python train.py --n_layer=11 --d_model=160 --n_head=2 --n_kv_head=2 --head_dim=64 --d_mlp=640 --vocab_size=8192 --activation="squared_relu" --norm="layernorm" --norm_place="pre" --norm_eps=1e-05 --positions="rope" --rope_base=10000.0 --rope_fraction=0.5 --qk_norm=false --attn_scale=0.125 --bias="none" --tie_embeddings=false --parallel_block=false --init="uniform" --init_std_qkv=0.0395 --init_std_o=0.00845 --init_std_up=0.0395 --init_std_down=0.00845 --optimizer="soap_variant" --lr=0.00564 --lr_mult_up=1.37 --beta1=0.95 --beta2=0.95 --lr_head=0.014 --grad_clip=1.0 --warmup_steps=200 --schedule="wsd" --decay_fraction=0.759 --decay_shape="linear" --final_lr_fraction=0.0 --batch_tokens=131072 --seq_len=256 --doc_mask=true --z_loss=1e-05 --train_tokens=342900000 --steps=2617 --dataset="wikipedia_en"
Each number is 200 + 40 x the weight over its row's rms, rounded and kept within 0 to 999. Layers, rows and columns count from 0. The size before them is the row's rms in percent of the matrix's.

# layer 3 attention query, 128x160, rms 0.118, rows 0-63, columns 120-159
112,211,185,213,181,170,219,233,215,237,279,227,215,230,142,146,158,221,159,200,177,176,185,254,229,184,181,138,134,167,151,262,261,189,243,251,203,215,184,238,233
102,148,168,251,158,200,205,155,209,161,164,195,175,207,227,252,176,168,249,162,210,280,298,94,195,223,196,223,157,167,164,172,143,210,210,219,272,222,228,193,235
087,153,274,206,179,244,239,184,147,225,190,227,212,206,200,246,168,177,285,192,236,238,231,199,165,237,230,216,235,199,183,233,197,157,180,223,220,241,219,191,214
101,198,314,271,236,96,154,188,194,124,266,300,248,208,223,181,162,286,181,210,214,195,204,188,165,243,216,213,226,231,136,164,230,193,306,176,278,222,218,195,217
094,231,215,212,186,174,210,199,205,208,194,125,211,253,314,184,257,240,214,237,256,197,232,235,198,230,208,195,216,269,192,218,249,251,235,248,277,133,213,205,260
103,129,209,264,164,173,180,198,178,172,253,231,164,235,160,90,164,290,148,151,235,232,218,193,232,188,222,206,198,203,153,219,171,163,238,198,185,111,253,170,258
090,184,226,233,215,134,220,185,205,161,294,221,250,238,195,223,151,231,103,222,161,215,135,164,277,181,231,222,181,240,294,253,222,112,215,201,227,205,200,91,175
087,164,150,240,174,90,144,202,195,178,207,190,190,199,178,227,208,228,176,153,179,153,197,162,223,236,258,227,246,236,190,181,194,219,221,113,191,171,259,131,199
080,198,164,236,144,233,237,144,180,152,151,172,220,210,241,276,215,180,269,149,194,283,229,142,216,219,196,277,185,220,211,175,248,215,196,204,166,160,197,132,248
085,211,234,218,211,246,160,140,154,236,191,204,184,206,199,142,156,210,173,170,139,210,250,190,162,227,199,253,211,229,263,196,261,183,202,221,213,173,234,217,262
090,224,147,248,205,193,186,237,153,130,318,237,191,164,207,209,159,212,157,208,160,198,256,189,236,164,162,222,245,234,238,178,217,278,237,209,234,172,238,197,178
086,221,260,166,274,239,165,189,205,229,175,188,208,200,221,147,192,172,178,242,190,188,122,192,162,99,206,220,283,257,174,240,219,179,254,213,268,176,177,183,246
090,234,203,201,200,245,183,261,158,280,236,184,262,164,145,240,191,187,232,218,168,230,269,162,216,234,223,167,233,177,133,221,168,130,249,240,184,277,140,190,228
089,211,193,186,168,113,254,201,150,186,213,274,146,138,193,200,242,144,228,175,243,140,188,117,130,148,186,219,223,211,183,233,230,257,197,218,199,197,201,243,232
095,160,211,258,249,201,184,135,196,122,227,185,198,168,222,191,238,234,91,218,118,211,208,174,220,241,237,329,172,264,222,188,161,209,218,183,84,169,271,205,217
089,116,171,208,253,214,151,199,177,223,225,202,226,189,234,181,198,174,143,179,252,218,217,186,153,212,202,215,198,208,249,164,140,192,209,136,227,170,273,161,211
087,247,69,176,185,249,266,198,229,194,225,245,221,249,197,265,186,259,208,253,168,261,178,184,139,159,172,177,202,218,228,300,219,211,168,220,176,249,178,183,212
102,203,178,236,205,157,147,167,194,144,135,131,82,180,157,214,250,169,257,172,204,211,211,172,242,173,172,246,166,144,238,149,203,153,141,122,103,164,259,220,135
097,259,224,168,188,255,272,178,212,249,171,211,256,129,156,203,191,136,207,225,205,166,197,305,199,156,215,253,167,256,277,164,171,190,165,160,210,260,138,206,184
085,216,112,236,190,241,236,168,187,124,190,226,220,204,216,233,260,168,136,200,248,246,299,229,240,278,209,214,217,141,137,230,223,239,265,197,240,212,206,172,285
091,145,228,138,197,303,234,209,309,251,190,181,112,193,175,125,202,200,209,223,156,166,254,139,190,217,217,131,245,214,206,205,152,252,168,207,146,87,187,181,186
097,197,189,183,214,188,208,258,260,271,166,185,168,186,225,215,189,178,233,206,258,214,196,176,191,217,210,230,142,157,249,250,186,207,173,198,207,99,197,241,125
085,207,289,162,134,179,233,231,182,179,205,233,251,238,198,161,132,241,178,271,289,195,163,249,212,189,213,177,235,215,157,199,249,188,251,198,259,267,199,203,170
089,141,184,285,228,165,215,238,234,193,222,160,225,246,193,213,159,288,157,173,214,212,214,190,237,214,229,215,220,195,114,154,190,145,256,203,183,168,199,201,165
095,223,205,156,176,227,188,183,278,305,170,128,209,158,167,205,215,117,140,219,213,138,147,242,204,208,186,192,198,241,189,216,203,210,199,140,200,223,200,266,91
095,210,314,180,264,234,150,219,206,213,185,127,240,215,272,181,119,191,176,273,167,263,227,247,197,130,224,140,209,203,240,224,201,104,209,232,120,279,190,230,190
083,184,60,252,233,209,209,231,234,237,189,226,252,192,242,178,227,240,249,282,221,266,175,255,186,188,207,157,275,156,178,179,169,225,214,220,177,171,204,183,107
088,148,214,199,205,173,198,150,231,156,190,224,201,113,176,81,218,173,218,188,224,201,229,200,255,231,194,237,194,177,158,288,166,191,165,191,268,303,202,133,257
102,184,194,187,283,189,225,237,252,202,258,238,237,125,230,195,152,184,188,348,157,150,178,240,186,155,206,175,144,230,227,171,280,228,187,100,158,233,213,261,245
089,224,163,159,232,209,212,212,208,111,157,194,193,179,154,161,230,180,232,227,271,184,174,145,189,235,200,209,248,250,256,182,203,254,161,220,261,207,270,195,240
089,222,194,260,192,231,219,227,127,206,207,196,247,284,271,250,275,181,195,184,274,156,206,244,199,190,197,176,185,260,266,135,199,250,117,185,161,188,197,151,208
086,221,301,217,208,207,252,226,204,185,188,210,232,194,199,135,183,133,245,153,146,158,177,164,239,256,196,233,141,157,203,184,270,371,190,235,265,189,174,208,181
103,203,200,218,225,226,187,257,217,125,214,184,257,220,171,148,167,197,296,181,205,193,221,147,246,250,267,191,227,189,238,193,252,109,207,175,216,142,181,256,211
101,239,181,174,209,231,247,232,238,217,240,225,178,189,162,163,225,245,182,255,159,116,187,164,172,188,208,184,160,277,218,188,212,262,174,235,121,193,190,141,158
093,179,141,195,262,167,257,158,189,243,190,233,163,193,215,206,200,266,231,198,211,213,205,201,263,267,257,224,184,201,178,154,173,162,304,259,186,246,219,210,232
094,193,114,204,247,171,178,249,232,234,169,185,241,152,230,189,215,203,215,160,238,184,249,188,169,202,269,166,216,187,257,180,234,201,214,238,263,124,188,215,185
097,226,235,143,199,213,247,239,277,242,250,246,162,216,192,189,195,202,223,197,240,149,148,181,199,207,230,219,242,180,276,217,252,126,214,279,199,124,175,213,214
100,229,274,195,250,209,247,242,223,247,216,160,195,295,156,249,84,114,171,189,180,233,243,181,199,194,204,191,202,145,199,215,231,183,220,245,264,160,253,175,206
088,205,192,161,186,189,239,280,242,205,171,212,164,190,238,219,194,171,120,278,198,149,250,250,185,147,194,194,179,107,131,211,191,202,270,185,192,177,272,177,184
094,183,264,193,171,236,209,201,181,214,204,222,179,242,191,146,158,155,185,241,81,148,137,208,189,204,115,144,154,215,232,145,198,206,157,186,159,198,159,212,213
090,182,196,189,236,245,154,194,176,201,243,195,187,220,132,147,189,202,175,154,216,248,199,244,160,244,192,166,191,176,169,153,233,207,192,226,177,178,183,126,243
085,114,169,276,246,194,200,234,213,243,135,206,294,221,213,212,279,193,168,217,160,163,239,193,127,222,189,204,168,166,205,205,216,266,195,250,304,232,207,245,190
094,185,253,197,201,220,177,188,232,212,176,179,175,253,178,252,219,215,239,241,157,233,222,125,187,258,248,222,215,208,220,214,155,209,251,173,222,170,219,190,177
089,280,121,218,188,199,194,150,245,220,210,248,158,236,252,285,164,218,112,181,186,205,161,223,175,232,290,156,183,173,212,117,209,297,154,187,244,239,178,153,254
091,174,290,258,212,90,167,149,278,181,191,208,234,141,174,241,136,215,190,231,219,149,192,211,178,217,118,208,233,154,230,196,140,179,107,207,191,193,203,237,223
100,189,235,167,214,176,216,172,260,209,195,212,186,246,200,197,179,112,197,212,198,183,197,207,162,164,227,227,174,240,175,208,211,223,182,166,252,266,132,199,189
087,177,256,161,186,212,159,120,269,185,171,208,220,157,161,173,188,175,132,233,150,179,250,239,203,191,279,235,251,114,233,141,222,222,244,255,233,110,190,164,237
090,238,154,151,215,165,184,185,221,191,175,217,172,240,251,296,185,213,208,169,168,217,196,270,133,160,168,203,203,196,269,219,201,191,210,144,192,172,178,197,186
089,228,183,103,256,159,234,140,180,179,156,198,249,168,170,200,183,178,161,204,214,195,196,247,170,264,148,243,183,208,166,217,242,213,177,135,164,144,131,277,154
096,221,133,186,139,292,263,119,195,185,150,179,144,215,207,316,190,184,247,191,289,210,230,122,202,157,256,176,169,154,249,139,181,151,161,193,197,172,263,181,174
095,178,170,203,177,190,200,115,153,189,192,225,211,220,171,197,119,225,207,236,151,156,264,271,272,225,244,190,156,188,193,213,136,172,206,208,199,176,214,172,192
083,203,191,227,194,201,205,224,239,191,147,184,261,223,227,244,252,188,232,203,264,248,188,211,204,278,199,148,229,212,197,235,318,254,201,159,254,113,204,218,223
090,179,250,135,264,283,245,210,165,161,231,118,213,138,197,122,169,157,204,195,176,152,166,233,178,99,179,229,263,220,144,174,129,260,192,148,144,243,144,215,255
098,193,207,171,202,190,173,179,120,165,143,138,254,87,238,183,188,227,215,201,258,251,157,201,215,175,145,205,236,195,125,148,210,222,170,139,174,229,205,231,174
089,154,161,223,152,210,250,140,187,202,231,172,180,124,266,191,195,300,225,234,163,256,120,197,159,215,150,225,184,294,158,131,144,304,212,172,201,233,207,186,216
095,190,157,262,262,151,177,259,190,219,169,200,200,264,176,213,162,243,187,171,166,206,181,201,174,130,120,263,260,225,226,202,151,220,210,234,213,136,253,228,228
094,176,129,239,159,235,230,175,259,220,164,172,237,185,214,256,183,169,167,265,190,297,190,147,154,177,206,233,279,246,137,263,192,209,230,168,211,185,154,203,151
091,219,150,178,234,165,197,209,203,224,131,282,277,245,163,189,223,209,228,198,232,171,152,202,165,195,209,188,284,202,247,161,176,237,172,261,221,210,219,144,118
096,218,137,196,165,161,193,280,155,299,231,253,205,193,201,200,168,290,228,178,199,191,184,238,148,197,234,211,216,173,182,157,223,130,146,219,162,156,228,218,191
091,195,250,197,191,176,275,222,220,182,162,170,154,175,223,319,207,178,214,225,176,262,226,124,183,123,226,177,205,208,195,180,188,257,168,202,223,213,189,160,151
087,243,200,264,158,213,165,207,233,221,220,166,216,210,187,270,220,226,282,223,99,230,222,206,170,181,261,213,241,199,192,207,184,118,173,145,298,234,296,238,260
084,181,161,190,189,191,104,217,222,229,172,193,211,210,221,180,210,227,188,258,231,219,168,210,276,203,206,196,232,276,192,226,194,289,226,240,156,182,178,168,226
085,181,239,224,268,141,138,222,166,204,158,201,211,160,209,188,205,167,207,210,209,155,230,275,225,195,189,223,207,164,222,218,248,120,205,272,167,239,181,159,133
083,174,187,235,201,133,204,149,161,234,178,265,185,231,188,129,225,221,210,171,178,206,198,155,189,228,191,298,198,165,169,173,171,200,207,208,182,197,252,180,185
# layer 3 attention key, 128x160, rms 0.115, rows 0-63, columns 120-159
096,211,154,147,193,162,171,197,313,143,269,217,229,182,234,204,255,201,222,288,169,119,167,255,196,173,234,180,198,189,240,184,238,231,182,167,207,234,233,137,182
102,218,126,212,229,176,179,231,181,158,191,252,221,141,217,280,214,93,171,244,180,247,218,215,206,189,205,224,175,212,167,111,188,196,295,174,174,129,177,168,201
103,241,145,225,203,184,167,190,207,231,136,230,183,198,158,145,229,138,145,184,199,210,194,210,185,202,193,266,200,126,154,212,195,188,185,184,177,213,200,196,203
106,166,110,140,205,166,249,193,213,191,150,190,149,129,261,234,183,162,171,168,213,223,277,195,201,245,186,238,126,174,218,198,161,133,188,168,194,243,208,231,184
089,177,195,270,118,118,159,185,165,165,144,247,140,168,202,213,201,173,142,218,159,215,258,170,160,135,239,188,146,239,254,222,223,214,216,149,252,149,187,216,226
098,216,240,230,175,258,185,189,160,268,162,212,207,249,152,157,213,209,212,191,144,287,267,106,126,67,223,275,203,241,176,128,204,291,169,209,261,180,278,161,242
100,199,146,200,250,222,186,173,157,186,152,204,188,204,189,251,193,191,251,193,220,239,133,198,184,250,118,266,251,183,223,122,113,211,211,156,209,185,141,199,250
105,278,158,172,176,214,206,156,167,208,198,192,228,119,136,167,142,205,271,207,180,187,278,165,215,154,249,193,239,191,225,159,202,225,172,173,230,210,172,267,194
133,202,244,220,162,254,161,198,228,167,223,143,200,168,265,211,235,214,230,271,176,180,142,229,192,255,203,127,231,187,208,207,173,160,174,204,183,201,145,219,117
099,180,189,207,235,142,164,144,173,132,204,184,199,204,202,198,237,294,271,210,273,293,215,252,177,253,167,233,242,216,162,181,215,287,168,187,174,196,184,244,182
087,181,192,146,246,268,232,186,168,217,182,207,162,205,222,219,165,156,163,212,235,168,236,177,270,261,147,215,164,176,157,235,269,218,184,217,205,175,220,142,247
086,238,206,143,162,165,163,190,221,181,236,169,176,138,225,184,175,190,180,202,205,205,204,245,184,212,271,216,158,216,188,92,184,166,244,164,161,194,217,113,236
094,183,258,148,199,291,232,177,168,187,153,221,181,201,219,198,206,246,172,211,188,230,168,210,213,186,251,187,167,223,166,154,119,217,301,195,253,191,182,193,249
092,244,237,211,220,159,227,151,144,186,149,229,229,230,156,161,199,159,163,286,256,204,260,174,218,155,212,216,138,173,167,194,227,208,212,131,121,234,267,245,260
095,207,236,127,215,228,214,137,238,145,284,148,191,201,143,231,221,258,216,207,227,202,165,222,202,183,242,185,242,191,160,191,160,254,197,260,254,217,157,197,226
090,204,188,88,241,224,176,302,179,213,181,165,211,161,227,249,246,230,182,142,155,159,237,214,160,228,200,201,215,186,218,236,229,210,192,118,221,178,206,231,242
101,231,211,132,187,207,130,156,184,230,136,194,189,125,199,258,205,113,176,237,180,175,175,176,191,193,202,210,179,198,191,182,243,199,213,209,207,187,175,256,134
120,231,199,245,247,127,219,206,188,205,105,213,245,277,159,169,167,182,175,165,253,178,208,116,168,184,215,218,236,210,196,183,180,181,171,211,252,198,193,181,217
101,187,291,189,195,111,238,213,147,171,237,241,197,191,274,190,190,200,261,183,206,179,258,159,170,207,142,172,156,225,238,189,185,178,232,268,212,210,185,195,259
096,217,172,210,234,217,151,222,321,236,173,210,207,260,147,254,146,196,212,185,248,194,244,157,192,155,228,292,219,182,227,128,179,164,175,162,232,201,192,199,243
102,214,230,236,128,216,178,211,125,157,213,142,202,220,186,191,230,138,202,149,188,235,172,212,174,233,194,251,238,220,229,211,160,182,248,189,231,203,181,139,214
087,180,155,177,149,215,174,204,246,206,230,152,165,253,250,219,198,209,155,225,239,133,143,254,227,222,237,201,164,255,156,222,222,230,185,194,175,143,256,224,280
089,235,190,299,228,160,238,193,227,195,247,220,230,297,153,130,238,201,212,255,226,142,245,173,240,293,180,315,199,161,152,179,155,164,125,184,191,159,204,246,216
095,173,146,194,124,302,180,237,170,136,301,175,151,252,157,227,247,178,230,260,163,252,129,212,235,258,200,173,186,245,181,173,214,190,267,245,242,167,177,137,211
093,197,191,226,198,211,195,234,190,158,262,148,204,270,243,153,242,207,181,214,267,177,170,154,214,199,205,195,277,178,127,206,131,186,167,239,177,185,222,164,207
091,182,248,210,155,198,190,234,260,152,193,233,243,181,157,215,310,170,153,169,231,245,146,228,201,229,160,230,229,187,129,167,203,165,216,313,234,136,140,194,166
092,209,247,231,202,137,142,154,227,124,219,197,248,171,142,170,202,172,185,229,242,191,162,271,223,244,183,123,225,257,202,196,209,230,197,172,266,229,175,205,146
093,163,287,188,215,186,217,197,173,228,234,215,153,238,224,257,183,183,264,191,155,182,214,188,195,121,237,212,194,238,243,227,204,151,217,236,194,194,155,276,198
091,236,186,175,154,173,207,167,249,218,203,222,133,164,140,217,255,184,237,172,178,170,148,254,269,182,204,252,222,269,205,256,212,254,147,272,182,157,239,187,207
093,221,135,155,232,136,201,133,104,230,253,232,231,230,244,236,177,256,231,205,148,197,216,230,178,208,244,186,154,206,260,144,230,189,233,151,215,197,201,152,153
098,208,181,228,192,190,189,156,265,258,197,237,245,186,217,229,146,144,143,179,216,180,127,125,202,170,184,226,142,196,290,252,191,177,152,246,195,191,192,161,136
085,258,229,251,161,105,154,309,178,291,185,132,204,225,167,147,141,224,164,176,223,233,235,188,195,243,229,134,115,160,218,240,220,222,241,238,247,80,171,171,188
096,223,205,218,172,179,253,197,180,235,229,164,153,132,195,277,314,230,181,208,215,151,90,167,193,232,196,189,160,173,225,211,197,149,153,230,183,191,186,196,222
092,161,154,116,174,182,193,220,157,212,219,211,249,198,236,184,220,155,201,182,139,144,127,191,184,211,230,167,235,247,145,201,246,207,185,195,179,188,248,239,235
088,121,246,253,163,204,203,180,191,152,238,154,191,217,222,245,281,180,290,194,149,242,209,132,164,187,223,155,194,190,160,203,258,201,183,118,232,170,191,189,158
092,162,266,204,171,180,191,242,201,280,224,265,232,217,163,215,233,193,214,262,220,180,247,188,161,137,244,186,182,223,208,204,245,124,183,173,179,242,229,176,238
100,176,187,187,154,164,196,127,141,226,209,110,273,246,162,164,246,185,151,189,251,237,210,254,178,135,186,183,228,179,198,220,174,162,185,282,239,203,203,143,134
095,220,200,295,179,159,188,212,240,252,208,173,182,144,212,136,160,239,221,92,187,234,188,162,215,270,234,252,229,196,153,217,207,156,213,162,254,186,191,170,192
093,187,156,187,160,264,164,196,258,184,202,221,219,218,204,127,169,215,212,161,217,176,295,222,201,154,186,159,217,265,201,164,193,169,262,224,219,185,202,156,210
084,172,170,100,225,223,181,190,276,229,136,154,257,161,201,251,267,215,214,189,232,197,203,157,204,139,201,141,202,247,240,186,266,233,207,161,195,258,175,145,232
084,184,202,214,164,159,203,258,187,208,214,216,193,184,210,194,121,179,235,189,303,258,195,234,177,222,239,126,233,229,162,131,143,250,148,254,133,196,255,185,215
090,169,182,218,244,196,120,225,189,286,170,187,191,250,151,216,188,201,197,183,223,175,225,123,181,248,173,226,162,198,261,131,215,209,184,121,302,242,228,191,247
095,278,152,173,195,205,114,183,196,230,198,161,224,172,252,303,236,161,254,222,239,221,150,152,233,198,211,218,186,184,199,135,221,238,176,206,237,219,178,173,155
091,174,118,224,148,187,161,203,282,166,147,172,201,223,245,227,108,219,184,233,85,249,234,310,231,191,142,140,203,188,205,197,221,180,150,143,221,198,209,240,150
085,221,151,107,155,114,174,171,198,181,206,213,241,174,177,115,167,247,184,213,230,158,211,198,192,172,228,180,236,137,185,215,194,143,200,248,153,241,211,149,217
093,213,196,171,168,186,148,157,205,190,154,142,210,185,228,244,152,194,214,182,212,152,230,166,219,208,178,288,204,184,223,214,230,181,190,152,193,178,232,209,163
085,172,166,236,171,198,150,204,261,187,217,141,237,258,191,239,209,247,239,272,99,188,195,124,197,227,253,211,196,174,113,189,111,156,180,216,238,216,209,137,248
087,181,225,211,196,234,240,145,203,142,198,168,284,194,240,188,210,282,173,240,238,243,172,253,231,219,233,237,219,110,148,131,206,224,164,259,147,233,154,208,231
090,192,187,190,132,180,156,220,218,240,155,190,191,233,184,169,174,291,235,174,253,123,200,114,214,187,279,234,169,302,150,196,210,109,186,182,177,158,148,156,186
087,180,219,202,147,210,212,198,160,185,226,282,176,169,194,154,198,263,227,214,167,187,216,226,248,213,176,161,161,211,188,196,194,181,123,127,160,232,214,196,175
087,159,228,214,234,209,203,194,206,209,163,125,177,236,236,230,185,259,161,200,184,195,206,160,204,188,203,109,231,183,246,194,119,252,201,219,223,216,209,196,164
085,209,205,209,242,192,223,198,192,154,205,193,204,217,207,191,162,221,242,258,255,181,133,195,268,149,194,164,143,223,207,229,251,246,199,129,175,207,196,210,195
087,219,133,224,207,151,192,189,178,160,254,248,180,148,204,242,177,261,224,143,164,166,183,198,222,234,198,241,172,210,206,174,199,172,163,231,186,201,226,193,220
083,247,245,171,196,172,249,215,151,185,207,293,252,210,165,187,259,244,121,154,186,162,214,146,276,307,237,182,178,205,216,109,220,241,220,204,178,94,235,172,209
086,156,84,257,239,243,204,189,180,138,217,219,197,181,203,216,234,159,181,188,213,181,180,247,208,270,172,117,192,205,168,196,222,202,205,235,157,125,189,153,171
086,238,320,218,149,190,125,169,226,240,122,218,194,285,187,166,255,142,215,166,218,161,156,197,165,151,160,233,200,225,153,169,161,165,173,137,214,277,227,219,152
084,179,192,235,178,246,122,201,237,176,208,193,202,204,224,167,270,304,161,193,271,182,219,238,137,212,226,195,178,202,209,208,175,170,164,253,230,241,219,159,138
090,231,210,207,234,178,258,215,154,253,189,231,186,154,229,177,181,181,206,197,215,112,183,183,174,193,120,192,199,249,232,173,187,216,225,204,224,111,265,263,292
090,212,255,240,262,181,253,205,158,185,181,202,220,211,184,225,226,126,180,203,234,206,190,180,253,283,203,207,166,220,191,327,178,233,207,183,167,138,209,211,201
087,188,122,225,136,149,266,161,243,220,150,147,234,201,178,126,193,248,166,212,170,195,162,238,134,211,195,169,272,243,233,217,195,200,267,174,182,236,250,207,161
095,184,261,155,239,211,159,174,225,150,293,133,222,171,222,168,203,238,220,260,197,170,137,197,277,207,222,173,177,179,222,128,244,174,251,279,186,218,205,265,134
090,172,189,162,145,221,164,164,243,72,202,287,213,234,160,131,208,216,202,156,203,193,228,264,179,189,251,229,249,204,194,163,204,150,120,162,270,208,197,214,226
089,189,214,139,178,246,253,245,183,252,239,232,241,206,274,239,196,174,191,206,178,204,233,226,198,151,191,234,209,250,182,183,137,147,215,243,192,251,191,207,218
077,106,253,98,158,203,162,171,207,147,189,173,249,193,261,232,179,143,221,213,240,105,277,258,174,161,245,178,179,243,207,212,163,242,195,168,195,196,196,154,234
# layer 3 attention value, 128x160, rms 0.128, rows 0-22, columns 120-159
092,225,230,181,133,141,271,201,213,290,205,269,240,202,214,133,172,160,222,160,226,194,227,185,254,202,198,152,150,207,204,283,236,160,299,201,224,198,184,256,235
098,164,213,140,228,196,174,188,213,167,234,171,180,202,113,112,236,215,161,243,141,202,278,140,160,217,215,137,144,204,213,201,173,230,232,205,172,197,187,156,207
101,213,177,230,174,169,199,202,184,169,205,225,181,269,250,153,107,168,155,190,148,192,194,235,208,247,213,191,216,153,221,214,160,170,151,250,178,118,249,180,193
112,230,244,191,201,286,183,216,234,171,136,255,212,175,235,260,192,173,210,232,204,137,220,176,210,224,224,170,215,208,265,187,183,249,160,163,190,310,218,232,156
091,154,206,194,177,126,189,248,228,142,229,177,194,212,137,239,211,203,173,90,195,195,195,266,144,230,215,278,163,211,230,147,211,149,175,134,191,161,238,242,221
088,167,187,231,219,181,230,175,219,152,209,234,245,269,250,241,257,185,248,104,236,167,139,221,188,253,142,225,183,216,202,128,195,201,157,237,239,261,196,175,190
089,182,155,257,224,184,170,201,190,177,284,268,233,122,191,240,235,162,187,197,280,220,198,252,105,206,194,232,207,189,226,134,170,245,220,191,126,218,222,184,221
100,221,199,239,257,185,195,229,221,233,242,178,133,155,197,257,195,186,241,187,181,157,213,96,262,217,194,249,137,242,233,227,157,225,133,194,271,250,248,323,154
092,247,211,263,242,201,197,170,208,187,204,232,170,144,168,213,214,110,164,228,238,152,186,132,201,220,222,258,172,264,217,176,226,181,223,190,236,209,219,231,175
104,148,159,232,104,144,229,190,177,223,182,218,158,207,166,130,225,246,201,206,206,187,189,202,156,224,157,218,217,253,131,249,158,193,268,243,162,139,208,261,281
090,214,301,207,189,241,195,179,211,195,200,275,207,169,174,167,186,178,193,204,242,275,208,240,126,193,247,241,191,169,198,178,219,217,180,188,179,117,194,168,173
108,137,215,209,184,203,147,217,204,93,215,146,209,233,204,210,214,252,225,220,180,178,245,153,201,155,256,252,257,260,169,193,179,136,186,231,245,202,220,239,172
082,187,270,166,174,208,137,219,188,139,261,282,253,94,186,137,162,203,213,198,113,172,162,174,196,207,184,153,227,206,214,243,152,130,228,219,254,204,155,111,214
096,214,200,215,208,203,113,244,228,252,174,180,168,275,228,236,199,193,190,242,175,205,187,208,231,158,265,270,186,212,196,161,257,249,258,256,209,198,140,259,196
089,227,257,169,179,146,163,114,260,225,186,246,245,184,217,259,219,167,198,219,173,254,157,203,254,155,225,208,169,227,240,219,173,192,213,171,260,197,188,206,194
100,193,253,234,166,135,229,220,170,188,121,228,178,194,195,246,119,167,171,251,171,154,152,138,275,178,160,161,209,222,267,263,183,229,227,218,258,237,186,249,220
094,198,133,221,165,163,203,230,160,220,214,184,115,89,222,151,281,208,180,191,236,249,138,238,114,266,105,220,256,175,190,193,211,279,183,170,138,190,170,191,282
090,175,251,219,241,187,55,157,235,225,180,208,176,230,253,213,185,209,219,236,181,111,247,185,209,225,225,201,210,188,254,246,173,268,219,191,174,138,160,258,224
090,200,248,196,171,133,209,184,188,201,100,161,167,156,216,315,141,162,147,183,163,206,218,202,272,164,227,218,255,142,228,140,228,190,177,139,173,169,106,195,197
095,164,200,168,194,215,261,241,291,235,134,183,194,224,199,253,206,115,192,207,210,258,264,189,207,175,195,225,168,193,228,107,274,191,216,264,198,186,202,230,158
093,181,170,148,256,222,221,220,178,139,227,164,199,206,227,210,175,188,217,230,210,241,169,273,251,151,261,196,274,261,192,228,107,325,198,227,146,175,211,161,164
100,132,190,182,168,268,208,158,205,122,195,201,179,158,169,267,200,166,253,263,170,239,248,157,142,182,244,231,203,254,203,156,185,159,197,181,233,250,247,216,211
094,298,228,228,238,184,207,115,156,238,147,167,176,201,221,243,257,218,226,144,219,179,174,249,266,234,148,214,150,137,242,168,210,172,228,252,202,218,114,196,249
# layer 3 attention output (transposed), 128x160, rms 0.114, rows 0-21, columns 120-159
091,179,167,175,228,177,219,171,106,157,234,199,156,211,234,240,259,245,219,196,252,275,197,232,210,221,179,208,279,184,204,197,159,128,236,208,268,165,224,189,226
093,157,241,236,171,211,210,244,217,247,191,191,247,197,168,224,171,142,215,259,171,245,142,153,165,135,217,113,261,218,252,247,196,192,213,211,223,197,173,231,171
104,233,180,270,165,206,140,158,155,181,175,201,180,225,211,182,190,171,190,179,185,236,150,205,149,191,180,175,218,238,267,205,197,230,184,134,96,185,187,173,208
105,174,312,128,174,226,187,229,198,203,213,159,234,176,172,132,241,178,157,227,228,155,278,182,222,271,199,143,153,196,78,219,210,212,170,198,219,250,162,217,217
097,153,127,207,154,168,201,234,204,263,232,213,172,215,171,184,152,178,217,255,271,128,222,146,263,189,160,220,152,148,189,242,292,223,220,235,213,175,152,201,119
090,230,186,172,197,192,197,263,216,173,202,199,226,186,173,187,175,205,174,178,244,207,205,196,187,236,220,211,194,264,185,280,191,198,199,217,172,228,191,239,213
092,167,200,221,169,182,219,210,257,243,134,213,241,213,174,209,220,183,192,204,239,178,182,182,255,164,226,218,203,195,184,257,117,162,309,177,246,147,201,194,195
102,230,302,184,212,207,260,200,133,248,140,238,181,97,101,165,243,185,226,153,227,226,195,79,222,175,255,190,123,219,183,230,222,108,180,192,224,222,214,205,204
092,157,218,240,169,137,144,262,188,151,208,150,140,183,201,226,154,195,188,239,171,145,261,168,202,242,235,190,193,208,199,217,158,115,209,206,208,256,234,197,184
105,194,171,214,218,183,150,168,182,152,245,237,132,142,183,205,206,236,145,141,255,224,182,120,191,222,223,234,203,271,299,162,156,254,176,234,134,187,208,155,204
089,224,194,213,200,165,204,144,172,273,190,216,147,163,177,250,200,238,213,182,159,175,325,242,217,203,152,165,223,187,184,190,154,209,237,178,158,192,221,262,134
108,184,222,168,229,163,218,186,223,177,188,220,232,190,187,151,177,181,197,202,197,197,249,162,204,179,209,185,198,183,211,244,254,154,212,192,206,258,156,276,193
078,273,236,208,260,218,249,210,196,172,212,220,169,228,208,227,150,249,195,218,264,235,184,73,205,227,228,133,266,238,184,223,229,267,182,209,251,169,287,212,251
092,158,180,168,240,143,185,208,194,283,226,200,138,218,196,152,150,285,206,235,134,131,155,168,266,209,218,160,227,231,176,233,207,149,275,169,192,264,221,251,244
091,231,207,259,180,178,211,177,233,194,183,210,239,220,280,231,214,219,227,156,184,291,228,181,239,238,175,205,211,283,133,160,174,148,256,152,211,287,247,269,218
095,198,201,156,174,219,179,137,131,204,198,162,230,165,223,220,240,244,269,198,222,244,173,120,204,170,193,275,340,228,137,172,159,192,138,237,168,278,203,202,202
095,165,177,196,236,183,192,204,177,220,250,210,208,221,183,147,237,235,157,208,258,209,206,159,203,194,220,239,187,222,173,252,206,161,197,279,199,202,218,209,196
089,205,286,186,162,205,162,211,185,177,219,245,198,241,127,181,161,182,227,141,229,228,217,229,188,213,185,242,197,206,174,287,201,186,182,137,154,268,145,210,190
091,208,201,267,183,218,147,231,222,199,192,195,180,230,233,149,250,216,182,241,165,133,217,217,280,236,306,255,222,177,230,228,245,168,250,265,246,208,190,147,215
093,227,201,145,201,249,205,216,137,135,244,206,232,169,185,215,196,204,265,177,280,221,217,250,152,107,161,240,246,147,111,147,131,180,185,234,231,213,212,202,147
098,252,297,242,296,188,160,184,304,162,206,177,229,254,237,124,202,207,240,167,190,215,227,214,183,213,174,196,187,229,251,217,153,220,179,184,232,115,163,248,164
099,143,231,200,182,167,186,161,219,221,128,195,176,206,239,219,154,139,290,236,231,165,211,221,142,117,181,198,207,197,193,199,180,166,189,140,263,261,127,235,158